Part of a small language model's weights: width 192, 3299 steps.
Each number is 500 + 25 x the weight over its row's rms, rounded and kept within 0 to 999. Layers, rows and columns count from 0. Numbers have three digits each. The size before them is the row's rms in percent of the matrix's.

# layer 5 MLP up, 768x192, rms 0.246, rows 247-283, columns 0-191
095:553519495522475482454526472498525482481469513450533523489487518529489497504493489522531508483468557450486514484503466493484515472504517484462486489539502531483491505526493520466496492484517505513479508471559509496523499504541509503461494510484506466528500488482555428472481504513494472543463470495482521470478515500508502552501518534548504542493531525511504511492472453568482539471484515514441473465488470497513470494516532461484482493514502535540521513489508468494540507466532485487464548488528530506527502490477510477486497499506509473516479509488486520491504514536542506478
092:495501514516514473509449486483460510491548478491473477490481490465497459522503444509490514474487511502479534514502481547493533527518478532489496539524459470526473492496479495540491493464516537487558494532523484452479492475510463523515519512503529474531495482485427498515489497508501491514553514566506498497523514501480465467529504503489470519508534523478542523538485471497553457479466475482467519495519543477480516523515532519536475539457476513482469480509498561544519480481514535518483464500505542485497493503508527503508477504482508522493487508506466507489473471493476515495
104:493517527413481466519531513474508512502490494504508485503475500459508493502508529498489470491496480493524489486434481486521518464502508475484513526521519497539485504476518478489522454511463503560498524501483513475464553503535531515455542521508528474484498515485483531533496486491467503459489535488508449526463488517502510483491541544511542488468540512515530499530495508512514513537485529521487488439493471461484500554519480492519520454492513507537485519537494514480500509483530506523544512479488477486498508458458485482491514522514498477533427506477468480520477462489496517483
096:494515509466525498487450467496509522494499462513504528503485461479556460542524544529514476505475503471548491475498511541461489491504471509513488528477516497514464482533494554499515501489504471510477521526472472501488532478510445511527487501454487515512446550476548507480495511508469474502524516534471506500488515535483511512462501505477529522499518509522507557503499523471515515535494504489477489467509533510510562501475515496463431514514527493515515463517496457512506557476521547454495481532475516504506466512519495458507486529464458501496535500498504509521508473511464515515
090:564503521507524498494526523498470500473480520501498518513498542474444502514511486497482497444483489489507496516468498528532477532485483488449459544513517518479534521488503486512496493555464541445461458499498525494515527522541487514528464468519504513518504496510468495490467497527544460514512494472494477467497536523502448527515499454502495503494484510465486498522496519506477525479481556538494534512514486523518492519521490523566513510507507479495459510499496492524500505481533501514487491525524449517434466519514490493549473511500473516556501447507467525541517504499491515511
102:502534472483522528497534464477456516555471505512542513490530516499533466489525486467483483499492435473499511500443534528530508511487491489498523515472462508485525489484516514515478490475510532508491495445546495525492480502501464463469520509517491463502505514510520502487490527533521511499508456551505495515556521487519475500490524468535532497520516494484486487544484440535503482504467506542470498553464521470494487492502503430509498521493508486456490467514520538459501483517535513498537488503540503501469448547526529492538495518497495501509479444524509498506495501519488526487
103:489539512498493501488490474502527515497516546479545512494532502498513493480489471523519469499465516486501436486489478515483502501502472462501482482489506474540452497533494517513475524485507548502503431528557507495514507549505484513492497553503537448545518492491491547513457505512463465498505527489515514484550433503486485495535505511485460519517497503526506507514482470511530503494484469530533486487500474525493476539516465453473530513502481489496492536508482496457557490489520503473499451457509508491484454460553504534474457512505491492476500510511513552494492524509483522525
098:516542506487531562478493462508534509511476510510484505516540497522494499443528475496427503502540495468501511505500506519507523499522512472544477486559495496533476508518549489490535580475507493515499549548496519480527534454477490485491541466487474517495463535500470466489504492463527499507518451525512497500470475518512504522494450523468529503508522499478466487539488541524507496496486497467484498494489477467510495504465524511494535511529481496484507483494495516505493532526506494500493530491475514492484454456483513458517545537502486548450523504491495478498473508529527540505
104:475476517453496471468505510503472506511489532540480506499494484484508502521521549513485481459482509493489506511518522517486512515524493501466494446484517456494538468500449472480493484559477493509521549520486437480467494492475504488509442497552527493489547488518519515527539507493509516518492514466517500502526498524510507502446510484494498500517524492524506496535471505555513488473497517455498552506501481487522504540493555502513535488475479510454507468496530530496507516504539495476466520555486524490516474480530470476546486513516460491515488482562517484513450480535453483508
106:476516515509496513504503529520490475466496477508519522521538509497520486430482493492471476548491491533499508489514534521512544505481479483550487483481500532468561482519523495527479448500458501506493501466465463523480489496537485466445506484507539506518478489491497507517487501506470457498503472467503558502522446498513495526529518461524518493490520501504567470533502498490521499530459506475487559492513531450521474488519516474505511490509485460512516510459460534462520481490519488534552518540496515507527512506506516534512481465506464511501497475491493528502457523483551518519
100:516532499474477477533545509531465500484545493513514501497540512532485493470487468503493486517519506453514509549499547524498513517503475481461558440495494535539517518467507495533459467480458482492508490509446521491500511503496494514503486524492519526496511520497470511504527474529537498544483493515467498504491464491534474480481495514522488480480513536457520476491480458514482490502495505475521474470520516483477517467510581525516512467554526471502490506457507514531489515488469556484512514523489495495516521471523499494468578497495523519459527463519470507514539518523511470503
091:532474516512530455527526483482494492495478497474447464492492516467509506531523523544514482510502436572511479500463534536504507469476476489480434489443479489508529484510511477504488499492477514461510516511487493499467477535486522515476536481485535519489446479473512503489509497526468501476533549498488520494517519500498500450479504493513477522483503516503494492483508497480550495520531542505497471493537493529525528536487523541499521490476544511543467522526447505505538489487513494498503428516498530537518504497470481493544487479474460482500489477512499520528496528473501496549
105:522521514497497466523490510556541501538521516501444462522518523522495465505482487521469489510516535529471506537467497508509521497503491491448493505454547460527520499537503515487509503495506494502498491493499512504477528542535515482481494502542487475485528497530531502478502463487511505479528439484515491517503476457508496513444510521489513448486529533494499471570505519537482532488461474465478483462473505514506492524504489497517431487478518486520497502538480520522509481511481498507553486518503497523494516538548435507471475564515478515492512491525491451481483481514460510498
107:501504475447512484496541490461504482504505487529515481486486490536468497455525494444514503465523503532507517487494462536545500500454482498520471482533494434476480508505546476494492477501496531474530523487450492522499509526528469479511458518535519485532499529463535485529506519477517504452495481492478482478465488515475463505503485546504538498473476507524495498502470500500517466493486508449490515533491502509480478486499459505509459477540485475549538558500509517503524515535482463499522426493498522499480490497473460482503547513507508516485503531483476536507495505491539451534
099:462539474471458469523466513481516493536463547522469479502502473459496526487485512536470491525528508515460527502489479493463514502475476478538473482486506483497530534527494473459545498467535539473489520501499498475521525498466461563491504471495514498506505481512493495490538515508504535523527455475523527457488534505508491508491460490484546503544525496475503472507462530485496499484488505511518534483516524513484492501472467487451486501505503455510470487519534483477505502462463496509554556508505471524497511559523521507508531481495515577492522479487523506481497524527532509525
097:498502508500524461488526506493565516508492479489510536491467536494522487498526530461475469486501499512471483492500493527522483499494480507471500542545517547503510498461476487490519487499443455523489502500484486484490498495486487517532498503499502486520531440501503532493444501517499505482509497486475525540509454482469541466491451471473476504519508529485493434535503478492526487527539465515528513507507498519481538483497472512524485579543486502470462491543495474463524510491504461536523501503523473520512500453482490525514484491532535519453505552461482504470520467499467507537
097:504487528481481506526486488481490508511517457541521567465506443463496498527506509482538513507488513454436457500516498480510502480463470518526529444481506510469481512477513473545503485504517482516468505528483529506526502511471489503508519545507489480513475533480494540526524474554512501515522504464475488446541551518476469507497500521449528512499542511469521509512527516506503522447496511529526441513521468513511507530524508489512461473513474501498505506531550497503517477505522472507491491510535512496524509506447527534470523516488516497474480480492503507546536476527459496506
105:504512528480496488508546461489460519509500554516528489487515500510513520517460515497471480495472469475481520511527537488477539492528479482508471504502477510462508506513484468465540484518449513440476507499487455532516544484515429494509517511476545453473497553491477506481491505513464531529468503512523500499514480489513535536532489464540510512463491488513497521560484499506469494466534502487514532480518511515457526511545455493505488507486506468479500479480535499500503451505512506469520486520531493514497503518546538571477469492531485496496483458524505483503478517474514520534
099:571490478494547480496455503502535505534502523493556469504494517517486488517528513517485480496485499500464532494472519548453494537507511528503528501501444515467513472509502496449480488476465486501479478506547487452533515506556535506507470499502503507564527495484512437518505514498494542513497476512467509491475513471493478481499472495521533531518466513477489541492512462479480491491499511483479507485482489514469510468507476508508543481486469498518442433531507530490489497486505476509519474509537497507490522553503489484501509498489544502553479523544479465508518542494469470502
093:493570517499510513469500514487498478514466487511488548546523489509439503495476503480527516456427497519504490532516489476465498515499479528482461514494506489517561499509491512485489504473504442476503517474497498512497495495513514520507532499509475497548497500559486448532499487474529510550538470528508510500516499471489517494487493525485519508506479468520523498485505499529520482517490516474547453529480526533520553520445489504501508476484547466471485448501481470486526488481492501486513529523513534497490490461492499498463554524508493518484516457543497506518504531447496454527
087:453485479497531488502480521475469512500498523501495488576558510524537511514487551514541515516529535510459500524485517493519496465524530512488484473524499570541483502473548535482480448507488465505490520487489539482525483539496474500563526489493447502520504514500502511511525503488537498468518538501508456484502501517468498498505517476512481516485503486495459501446501482488480521497528529534464474502541495525479488484492545521493517488543554481476520465478525485510547494512486498493469469440504527492483528492480481511510475470521505494515479494468540483498479491487517465472
095:526491476532498499487519492538492483548527460452493489544455513475541522484493472456461523503489507500478454469502518507490525423474498506468503500486508569479526471482498505463481521507450479467535545498511479497531517492487521517552507501502509494511555534500474509499508531492482466525528524503496544507519474496510503500505520496493489514500540502519505490533512450498511503486478499477488456507491487497514475483492485467505489500498552512556501534501500440478486516478469483519506532514468513462532466514488530521495501463531536505533505471529489544441507530478477502505
093:536474479525512508534522529538481472531520561498512515479488498451479484536491491485493520482502525519484464505480490517519521521518506481489503523509505492498486505500485492536549573529522465531439489507505492502523467491522518494555473499503493466501544493469465567548517551518509517526476465503538444487525512552505493531513527515514516472458507522521532512491460516522571510477472499499497486461510477515490503496501489457496474522457474506526495478493497490515517503472571513519514488465534463498512518487512476476490513484540499506475500487482498501478519512503492515530
093:505525485533477468504500480475457470532468452469480467532500533512491486486519527493481461473468513536486464519519511464451500493494526514514480503500473469498547512498523524516461480511497528484480483496482512480490476493484510487492521523469506495537456517480469517495511514480521552508498529546489514501481533513491448516472479507470512508496503511490464481454517481536492503465509526520523507466489494447554502533532456569517503463539541491524502530570527473480531517492479510521479495516493501472487483518493516468468517478538490477486469457520483465534523468492486483486
097:481498493484512508469478529504476502462529486473532515478492483508508463500495466547478515481531526448475497477515527524511545523495494508481465535517448458525505529523516485508506430491470478565497517494527498508443531485527503500504516458515542435486510491484502490527496521508476552533499463484475497521542484510493479498551503502547516486495493488501534513505495534478529494478470504493479521505483472493481545481506500485544500528476482495456499497529505461482493473517510532542464492476524497462457543504497533462508461533484546507495526481489498501513502504508509549523
103:493514521464497493476501481531512523440444484492423517501518498518514502508467515523473502484416487482479489515506517512509490460464488469499543494475552477509500508527484481507500502551519500505507490520504499539524509512521503489511507487541531514545469506459481511491521513472489475506517517536509503534485453450510476471501487514494489478431484461547521526522516479487445487519464535505468489500484473473511507536506497490479473544486490531486515527510484474520534488503570448503501488513496496510497517473440493519537506517478500503460495484512509508520488497510465494531
100:456479500502549522493508469513519494470479520466507479504526504456506502492473516473497469519465525469481501500478478542497501487511483502510473510470542469518510476441521447488550515456433519506476481491464500564513555496501523479528508478507473523490523489453535514514534524482494487522485529495538457499492517505508481522524505501505498478496545503569493487517476521465476542497485499510514488499494489524503491467473496490542539497492514517495503507517494527460541506477525516489507477577452475486523504482524515488479497521532491467537490514532459474495498508519471482462
096:504538486530505495473502474526584490506491465524516471514454525500492531529496508535487479488504479441495494523511543528473494478519522526459505508481461521479547529532470530528503483491489467494504489494507475498491542518480456494504503508516563493498526490503521482480510517484469498544511475543489485477489459498552521541490499548520471509484481457481468527506496491513468475466525530473482490433513496501537517510515494477501500492518486471469549489493538484480531476514448507501469523513513490488535556478504503513516515464517529543504470453496518500477510467497497494489
098:484516532524491466473463486504498481464452503548526463528487507505534490485562468530518480528527461467486503482515494492503494525480513481525524521497476470518488490457533519504444513475431491529498512496519484504482494497511498487485531533520486490484477543513466518498511498554483511510501514510543499515501489538519485484471484523507485542474449502545499525497463513510523487486482514503482527550499480495515539544512476502468510517477528497496468527496460490460512477542481525473518537483491503473482444490502525582504486467497470532524515467512503456513510494478539512482
106:540495543476516534525494470490477514498548502473475474511499446497504495478465526468538495509486522487464532474503500517521473471497538550501480532511486485512520507500481532462540458492498494478500530503507489487501467519477540514472499516492508534514537539461475552485499502531462459446500498467532476526506516513486470467511487500511526517484498534464466499475456497523485470533493507511471466463531486504498538508479472536506497481492477512456464472492514499503520464511486496504535486544500535518553477451505505501513529537514500510492537472506529444493508532484491462548
102:511496480490484529479470487555476484541497491514480443518532520510557507492508479505476481485504513505526486461525533510484488503493501518528485482485532470516489473526529535545487487503509479466504477512563539448541537490498536514489497435493549499542522495498512488485511509533524510534493467462523460524488519486524474499479532524467517468491504497481507537540500464482506494519524475477458497483468467451504468460513519484493497485520519507463455500481541528503527476500538473478509519502496515507492469525527473537520527483502548494478483461475515516536511471493501506550
096:486490537487518457456496477525502506528528523448516496490484509513480505501486531524503504514527464508502559487501544520512515502489502511455474519531495478508512444504502486464549476504499523493533506515477494459500495512532461487555451421511550528519479522488518503494524489483486473515519466504484532484496482473497477500503523505505502509492544498498485509477514459480516480496488508486476478533497510476480513521490476492475551501496525506503519516524519515508483459500504490536467535544515490484540480514509471483507485495416510527458566524504497495419536480521506523495
100:513502500536486529501515519465500461539513489492514510485515479494513414528486534484478532488513564551449474473482510482540486518461467487510472502494467485488491501508460485495540469491487489494509500537500494488520480510523515463467505497536493519509538447517491528504509521518484530512491519477502537453511473465507505476505482486512507503486531461506486516547502454521492479501505520524486482502466524512495488499478513514456448503527500501466534501500470491445507499477430484475518502527523567496524511505497555488554487519507545505548506503498501497510476472524542515505
097:531503505536519521437509495532490490502527454549450458500501533493530505508480495523472494508501458501457519475521513499496517510482518511473487490529473476535513531462496442474516479478483485538491497466483550516487532467512494551545500499502533517495544476560507532542439491432513535504514486474474513497497443522518501484485544495520505546503507536509498497508525499475484465513486491490487528489514496494491482467482512500462477505480501494496488487489469470512546477489445469523488493533479489506495537504449492498495538496501482498482478486537500485526512540483461500517
100:498490558539495511494525514488470422497488535516466490533506503502499455490469494493498442504484511537503453526503490520493497490485494486470489504462515525471491479489489439485477497526496526521562500460485459527514457499525489518564566553493511483469590501490484470531527497504456514460473508500497518487517506504483503492536497458501513527462510499507495501489532497490507502483474524504501526464492513490517533493469510535507470502479497504477508476526509481524501512497496501501459468477532516506497521552533526492519513497487519480534456501482551530486512486489485518527
108:547527492482500510502509493484514501475469537463476522501514472480472485503501514477468511504469480479475517502502496484493454488453539518493507505486493525509462521478558479493537528491539476489470482489479480467517504488515474529464486509505500513498540528516455519443483479546535536513532496481483489535503512541481479508529489480518490517523504495509494529544513513510544483516537540515503548492432509520544488491483488485509509473499519528453454514471473471452516524482497541507505525520543543503489522489513468453541485472488522511502516491457514483489542522534487474556
101:498488475518505472494505519516528487508493541527488513508546525500520497509492511531522490452500470518473475472475498485490519502497482479508490502486490516465515474528515483455496536546478499520517495536477480460500532538471520510465552490519459515482485480494503471513511469508541497497466517514466511479500454513513469486462450500473518543541468547511514512503496510461479499499486474504515498502498513540516502500568457496531532485520524508499530505504525539489553505487495517546491539463502511500519454496452498469541489508487565558519537469461523487470449493540495504482
# layer 5 MLP down (transposed), 768x192, rms 0.093, rows 247-282, columns 0-191
105:470487506512532461496538545499490490497467465495488535466455508497496466503494490498516496488451550506462534488475516500476497502552510486544528483508509480473523502536501502497550489499465546503543474461508482485465487518465477535488499486520490484487554527534479478488507517516500496480504530522493490498538519484512480489538486478504532541485519497459486547452518491526515507429517530487490475473484487500496462477487481539539457480498483506515513504485494507574507511485501513469504504500497532508531430491469508513482505542514503466451482528482526510493522449510518522513
093:484524480499450479481466507488454515492504511509511499486446501504469541501511492472504525510506521487534525565504509498442530494503519473569458482501475488498461461516473484477551472507485494474513501486510503480493486514514495543465515532453492469507503514512460499509488473498487486529456485516443485509496500527504479495511536525520519491511492511506520483470502499487488543548493494512494500465450500527522479497509537498525539534511487548501503522498472525520458495495521511568502503473497535516450514498527498562475526471503473501524496485492508526455556527511455522478
090:505532530531510533500478454521459511506514465500500472459488495491500499523486481500483510543474528505563435500512500496450487504509504508503463497501475486544540531486539496470477512508406481497521506514464504531488531497502538543467463480504506469508510528486480543517505493498527523482487479523513499488479534513464502532529530500517538539509519523502476508477507509520499542540420489531501498523447463507502450524512486532524493483520520475521486529535493503496452469493481520508521510504497508510473507507493528452469509516506508486498508491454519488460465498489505493473
101:436462486504521526477504575548523453533514450489479511518500514515523493547508485515513503520483536489558498485539497513519501485455476495544489465473496510464490528528468472468477510511519471509490470500570453509514493489537492505530494507531520503514490478529476527511477478471484485532485508464443521464492447499469482506479516534511449541454517484481514481486468478470524525501496520482490448477514501503519480504519528518507496529550508483489551511499486527500506496518484525493526498508464501501495524476529508466509482478492505513514533477500497530468505533476486504510
114:476487480482524493459516542520506476468501493487540484511487520425521501477491495555534497520541514545512510568500498505513513556466521464509521539482508515504474484520517460507477538506522520506481519539496545532486465489491506497533508485457502519450503520466476514473521514481527504471519508478564488484507494470512462500507498496502503478508531501498475462482477464472494508500466485507522511510483540511477511515518498489527511530514525455512433497477468515515496511492503482489534510519494505515479485495500474501495472507478517511519456378503501503514511505486507512477
093:494498499518507523518501512524514518507489475517506509550510499497485514491503482481513495513508533477479459526555497490528510528557474485492472474477557491489474520554490475494497499456498493427497496486538498477490512505475499523446523522525519488456507494484478500533519500478478554530523535494507551496529502510509493484512448456470440514497473515548507501521534451525472490512505491508516508470543493523464493540523542532522509533472494505476485517497522535549496478494473506489500498533480471531518498471529521462498500478463502502467505448447514505496525484444498510502
093:475510503519516533516495523468485493501490489511530525516519485526475509506534498448513538508492516489497432493462485469471508507517484481495499417458515538511492497483536521494504484470529498502534526519515538448551511495520500477448477526485522489508501512529493525503499528525496525457462488517502510476513474522467482516492494506510492528513512481495476499471442530508440512507490468506470506521509479508505488484456534496489522520546541472497452489483540488501507475478556494531530501510456529504503480497529463478510480512494495514467488502461556535494496548504506565479
099:522515489524478477473503499441469492493531490514501478460488486494513490509496451493524503471498497499509483519492539511466434505464545466496502524486477485495498513483487521497506501515521486560486508437531508515514501515520508461481524473525509467497479517528461536498486578467493549466484529544506485514466490512498513511504512479485487477545502483505513499494546537493532551531488468475508503531475484492481511516464514503479494499502542501540503515553511464485499517509505493483516509487493481532472492497512488554479444491495521502493505408498492529519524506512548456473
111:489532466514497521487467514469479466450493518503505508460484565510475519531505516529495519499470482467496479523559489500523461528552442457487488482511475476511518553487519516525470531489480507481468495505455464465512495458523544468471507498488486537507490520510492551519507446517484503476478525506472470518497523488456535497506532493529500487542513501487522466513511491492520506475492472502512428561520489502493490511490471507501497511510446503509478514504508496518500499493466503547460524501525499488494501534564486487507474470490524513489484462482497541519516514512526537508
103:518474493481466561460465504559471500515546495472457476487451510514498510514560509535484519462483536479489474517504501519479532473488557484522483514521466531508471535510508469512504506523476540507510477455442453528546451534484482526506473511545494502537515466511526494503519515509478459470514468500545493484519480487526489460495468564481477478502502521478469521518515513513507487490464527538524494495508462485498492536466506498534511528503490497498487446526451527523489499503511513489512536484466502500523529512472511496512471469516486487490501467493495521484483496511504507486
091:493461476528523548457502522523491488535511504571512496490493502467501505524512532499472456509508490507554502495476539506540513475507524515493492463501508519533497519492500504517497498509453502477513492501529492498479467476510498531505497464477501498495484468481489546484485505458494478541474500474474507489502491489478453477518510475515505496544498462493538466516534482435523525492456492523487490508479465500540526532481527493503504526498535460476505426519516511511512481518478424523474485490542554549550500520526476523512488494487496522521532440496478521522510482485506524525
091:515538497482501531509487479452491512512534444441520478511503496453495485505509520475557492537506489464507505526532470494516489482494500480501533538533516471479453548456481542470521527499496550526526515482514521493546512500487505484516478540506496494481519476508489484528489481486554494508503479505524453554514483509551463527501511476503543521484479502519510483477510531495487489513474528515481477494485524499514511519487505483487489518477488485529470502476479538541457486476512488489491512431453491492510520515516505458426508521525496515446504443539510515510493514524511503495
102:444567504444506502501496483514499441544504570468482549453475487494480484491525497529561492500470495495507481494524519522495511546507482488498511490550468479500519496471510501504533485472521482486506470500499516519529492483514556519533494520490544504482499454537495550508508495504473500501469489457494497503532510513506511442538510472507491506517547505474469438506496511490525478525553478470476529477470488493494549488462525510499469513492500484536482504480496450503520493491488492493531521529514486477512459491500526515478519523516485487493500482509482465525515530461509514466
101:511501493473524502486496467480468495445498465515490470494508477564500504543465529483566510484519530509484476487471486517512478505530498500504494555501530488529474483498494462525493527508475457489500489489485471463539508541477478469482518483499466513521459524478526520533486491519498556457511523532498521518493522497459501475525497536542518482495520520505517514482458513480503526460520528537454510536511526468490502466508520486550462472477493494519490499493467487472531530534500510506542466473478465525502521497505498509533470519517489474460511519521518525455489486546478476553
095:481440541469491541492518506511553527520484464530515503488478538535480463436512481512536524507495493503527488553526541513523422487482525509504509485479493527502503515460423489530500512501489479532503495488501542535466526504511464482527502522504510501499540539493470504513477488513493468474487531513525465470510505476479492497488494492515489496557517499500475537448522496514546484504493467503477511492462509499485462483485535455503518500477456512516497486541468516498517499499483524498511445504502524448477515523519519482487489504453513478498499552526501485470498527486514477485
089:484526501501541487460486502505505500523512530535484486486473482520484490512498525500508499527488488500475497568525526455496497524520492535472476522505537506513513491512466463473522509518462489488526462461498531509478521501480480474488537527502475490514464506546534460475462488497517508460482526521500513555479451481466483560497465478498538464502525508495568478473531514510534508402464532527555493490481540515495476510489483516513494493532493462497545479498501482509487481488465509484501486474516504516488493541479485498530511479479491497525459510530460522499471518489517521487
113:483509535480516534494512512496462544536483467486510503502473542432485560501541459477546533538501470509509489487515471506488470493451486505534551490520530510494519524478492479533487482489503514481476486510528488555516541477494518512497497519538494474471476523466503479525490494481511451501530497500488522473505500497464537525471498530517476491489543457500514532482511510506470537469509505504470444503456482516502491473513533529532504512475496502522466497516469480509521469496475510485519499468528524478487493477495516548504513500539482482454470422508509506524515507530464470526
099:508515503436463493493479492476520515452494528456500523533491481493500543492497481465485475456514502468497454480479545496521512480509516494456515464461476514492508476481522500507547513512471538492494531491531497463485502517498516487502538496535508462472503547471506514497508547478521469485449547517536493505486507456460466504487505472483524500499501521472513496506498501469528498551499492523550505503455495537510508465495483489472510508484527511530558522522489527529514487551515503507538487524476499500486492522483524527476522488508524502446496526465500582486517525471469514531
104:513498471489559490504509544492495477561508539485506496493489508533494492515494449495502492501507451472445506550520502544455524521488509467492531542478469524483485519506481465512482493516468447531508506489488511476495471562501519503535531542450489484511503504514516497543488498490470493500489533503490489468519526496501532428491468481487506536488460465533530511494495523503482465518483474502488475535513478469507505474499482474521521455470498542495522469509473513542480493502528504512522471525483534505515492478477520526463492470511514460479542491516524524490478526504521564482
100:507492484509480438497465497464463523486514501541510529485508507488474468511489540492486500516540520477495521510492520464505513492470526454531518510481469470459487516533497503537475534545495477524471470519532507492549456445528509467531501507467479472514536498479496519486520501509456520496474514521477512496479485452494500512523502449536508530507499519488528471478531496474470544471520528518497506491536469492500503492497517496462475514501447500503520523493490499534469549506519498471489499468527508513490468529560499513461490497480529506537474452476462482563513503550490512528
095:471469505497472538468495484545444515467491518537494510492535505480459489488532484476548507500501500512487536531516485474500475473506497521487535522467525518518518495507518494492491489529512510542518523489497464496495499490477532480493532459514498495492458479539490529478474513459517512484501478469475510471504533536498520493522528470518478477547477510493514542519477533578520481484481493482479473515514485512442539476524501459510503474474532553512486509481495491533467526503513474519511474465480483535553477536481480465523505491453486482518520542551468511520485490506460546516
097:523547512442523490521464492530505491453480512477545482540487489511484477547497482443504443497466477530525510449488480501505524513539482505506506503530506507486536517507543515486516477495532473495542486492532523506525559469447502498521488495479505481527521505494458512492491514524481499436476509520534515469468488500525499531509518509515555529507483503523473505505524507495528515515502478519458548479493488537489501515457453513466480518510511521516459526476492489467479521539513460474483517475553534526505470464509508480531490508472480473496533476528463491504486494518498480507
097:509481483496491499486497496532465487468487516494517566452491496466489473488514530499476511505512493510443544541461494516507525499462520520504512545482503494481527518514461479534504493482514499530452544534506476536508499513500509551512492505536504501477483516490483489487473534521500475502507511499484514481516528537455492483492518537459520419485463492463494470507542538511452460508510467491489478521490500535505555487493510495481513516477486522508472538507515532516494516482530458516510478511502546489472496515502500506529494521516476498490517394518522452479491496492467513487
098:461495547513482505540515498490483502495501461492565519437484463521498500453514530516495499476530551495517508495510514536514477580464484491494467467523527471519515484472464515506506524495503508496498512484445509538504492486497532533470560520528470494534533511488488484458462498506480484512506501476545524490570530512452516514499528488501479471496520534505521506535511547516471482483504510508513493501508517526501445490522560471506462517477466496482475499489495494497472484521484476479479519466527478486496511481554485474550491504494479510514462484466492528511508483508497506479
098:453496482502502487515465535542461498551525523546480495517512512496511515483479497451486543513492508546553529496510515478519502522482502506503507477510524513516445512524500473522533507480510506483505496514477509459492486532537490479456503466473471481469473506529535514524504525536532506475535511498434499533501535461487494479518487514485462549444488469518461494534505501532498468468461457469497488491489492518516506470521507504537473470482541471505502451530508500526497522545512500451486516466484465519479516526509523516504458488517505559492471466497507521532506508504490472481
097:542485472496476499495476504473514518504520503496502542504514465495540512501483489492495504451479470475500486468500476478535512450548495496521471495543523463468583487494527541511471483440506474467490506498539504504492533467524487478477482482514487539473480508468497501508499539501473500492517523466498493527503513515468519502493483491541471524440496486488516509488494463454485521518501509545530493504498554426544489502496518510528468536512530518497510519521522487503514466458503431490458523532492539502516551495500508463524477505513509508550509503503516480511503528503499490467
102:487521504525463442523489456515529504493462477493495555494503466498470471493505492511520456515479525529497518502543502440503477497527512478486474447517468509541491445531484511475513499484524513505531537499483501532498505498492519464509499497477491560477530511518486503462500497508536507498508459485508519488492445451501492493500506487541523494517527467487469516482524555470483519499485500453503493524535497468509519515479496518530509539465495489512486468507535474518531476519498508510554529465502482501492567483537530533521562501526475547475501474492518511543500477482477494499
104:481475539532495482507482472570491484480525532493513473480445514513525478507515483504525522517484527488499465532510458482486513470533514532496477531491518523499508476553524506480491497498496472508523531472503511492470536485495489510536527519484499498493480485481501487507491452468517531496493495543495503539535543534459486527529518492508487480526514470458514533466498485513488477487528538452523517484538527531450511471453473462503493493529498495440520492517490496568461485418496487496488504514479493457482495494508506486510499511518497513515536439495520484525505542508542490485
091:484504481473538491498509466530478465483530493474513560497499513508512494485534529511505516484543482500488518545544464489536501503476483487513501492488461499497466495537526499482522524479487516486452525491474527462466555523493518466457506519494494491498520507488527548498486422494476517517494546500522491547512488497501505485521507506483526488503505477485528479507468484459514494510509432497534491496492513465477523526478504443484507494517509499489508447480500514534474488513509528441543475530516487519481450528493519540558527503445491474511468469506521507509459518523540504503
092:451508494471492505489542525533540447502530503530495499497503451491522504487523508515540471554479494520503511485491498477526534487531504455487500511536524475497532485503536528502513508510520495493504525487492470492500493470484512521467478502485460439496509499517476498494508512451487528563529492515517496486503502489471519494447497486524482488497520476524485433482490482481477496490546495499505493477481513520533490455551497484546477478452511412523523491540494520477475484495504525524502502500474535497563521532488463518513527516483467530476467478524469498512498531507466457503
097:493507548532508492509505477534497462462459432536528501526474481481509462487461476453510523532485497521520469498486489479487522505545505524515472509531505544512527515489479473517466453476467537516517479509524549522487499477459491491494500527517511497475474511530533507465493515443466541461530523516493530479505471506490507492482499494471541528495523469529516483489532473545491504514502499486506461508506485552508494551485487525467487512506505484538535472544466511528499479522525473505470521517517493563496517475542498497516501441495508490490490469475507482488497491509531496447
090:537463478503517496507500485470504491502475489507549509518477480516518506478522477543509490532465525458552484448539497492531516494502494488460516516480486526528506508481507503502479419486463479534507494527550520489495519484504503505462526558472543564470522487496488520500503503547493489479473462458535513515507483463492535520510499495478503540493508529508485477508493493490531486482559512505510494474512487524567511477504529494527517516446487484509471510502447507522475479458464518500504543504511508495501454495537492517494434493506491460524506473498480476510481504468519468497
101:519505453490478514443497507473480483503538512517485527514508546499462521521525499510524518438470481508476483509452476502502467540482533488537513509527492488501556547492512495444547477486483506508515520486492546435509544526519485509489468472508525522493505529550504498506476509507499472481490478492522535524481470503517526491480452505533487535497508473462515489479538527487488492513494524494481510471498498504502508497506491533487538527502510513479515521476493493509509462438450487520519499445492534461537463486466479490533496520513524524539483436489522527506497479479506501541
098:543483502479514531502515541523499453514494527506500484523498460474505512469501473481489510525508481518488501502516495517530503451498480528453473471508543510541502533511489481509513507489498489522520471521433543480436494564512495526479498476462516484472437521527524515488510533538486470493520502510482526528531493461489475523530486533492522490542538517542472480491477481477474472477500508463492502455491491479500529496563500498466492474511519505509516495502487523469521461498459507525518520468471487537489523472491475453516493516493506517480567474535468520532514514490533514517
093:502516475485491501532439502535515508468505506484564503448474498507470523505516467488500526490506544470556513512493469511492494549486560483469495523509488544523527530492523516475489471487528502503494480480472531538510499513514464496461522485502474495539536464489492485504505522492495503548490474510536515501497496481526475491481461505530502517528509480460521508513500470503498453536511476495528537482499499575515503496506500517476526492495511505486518450503483507469498527529499537465487541514532496540470515453499524481482560494519489477475503466467449485510516499453462483456
111:486479479490483466503546533489501494506498525500502495437498533476447509499520489503458531479500518516466507518522472495478465507493552500486496518435495530485484516505520501506510514491551511523498464489517476482514515488465497474522513489518451500501524510493516557535489496528514540527495518513561503491493493496525498496526514503544488508495508519496506507509490519544569480501534499511495499481488483478462503495487489460482506524488492492479440506480476450532488518523540466523469510477505493450488487482486479500526495478535523494516546388477502513516531530533496494459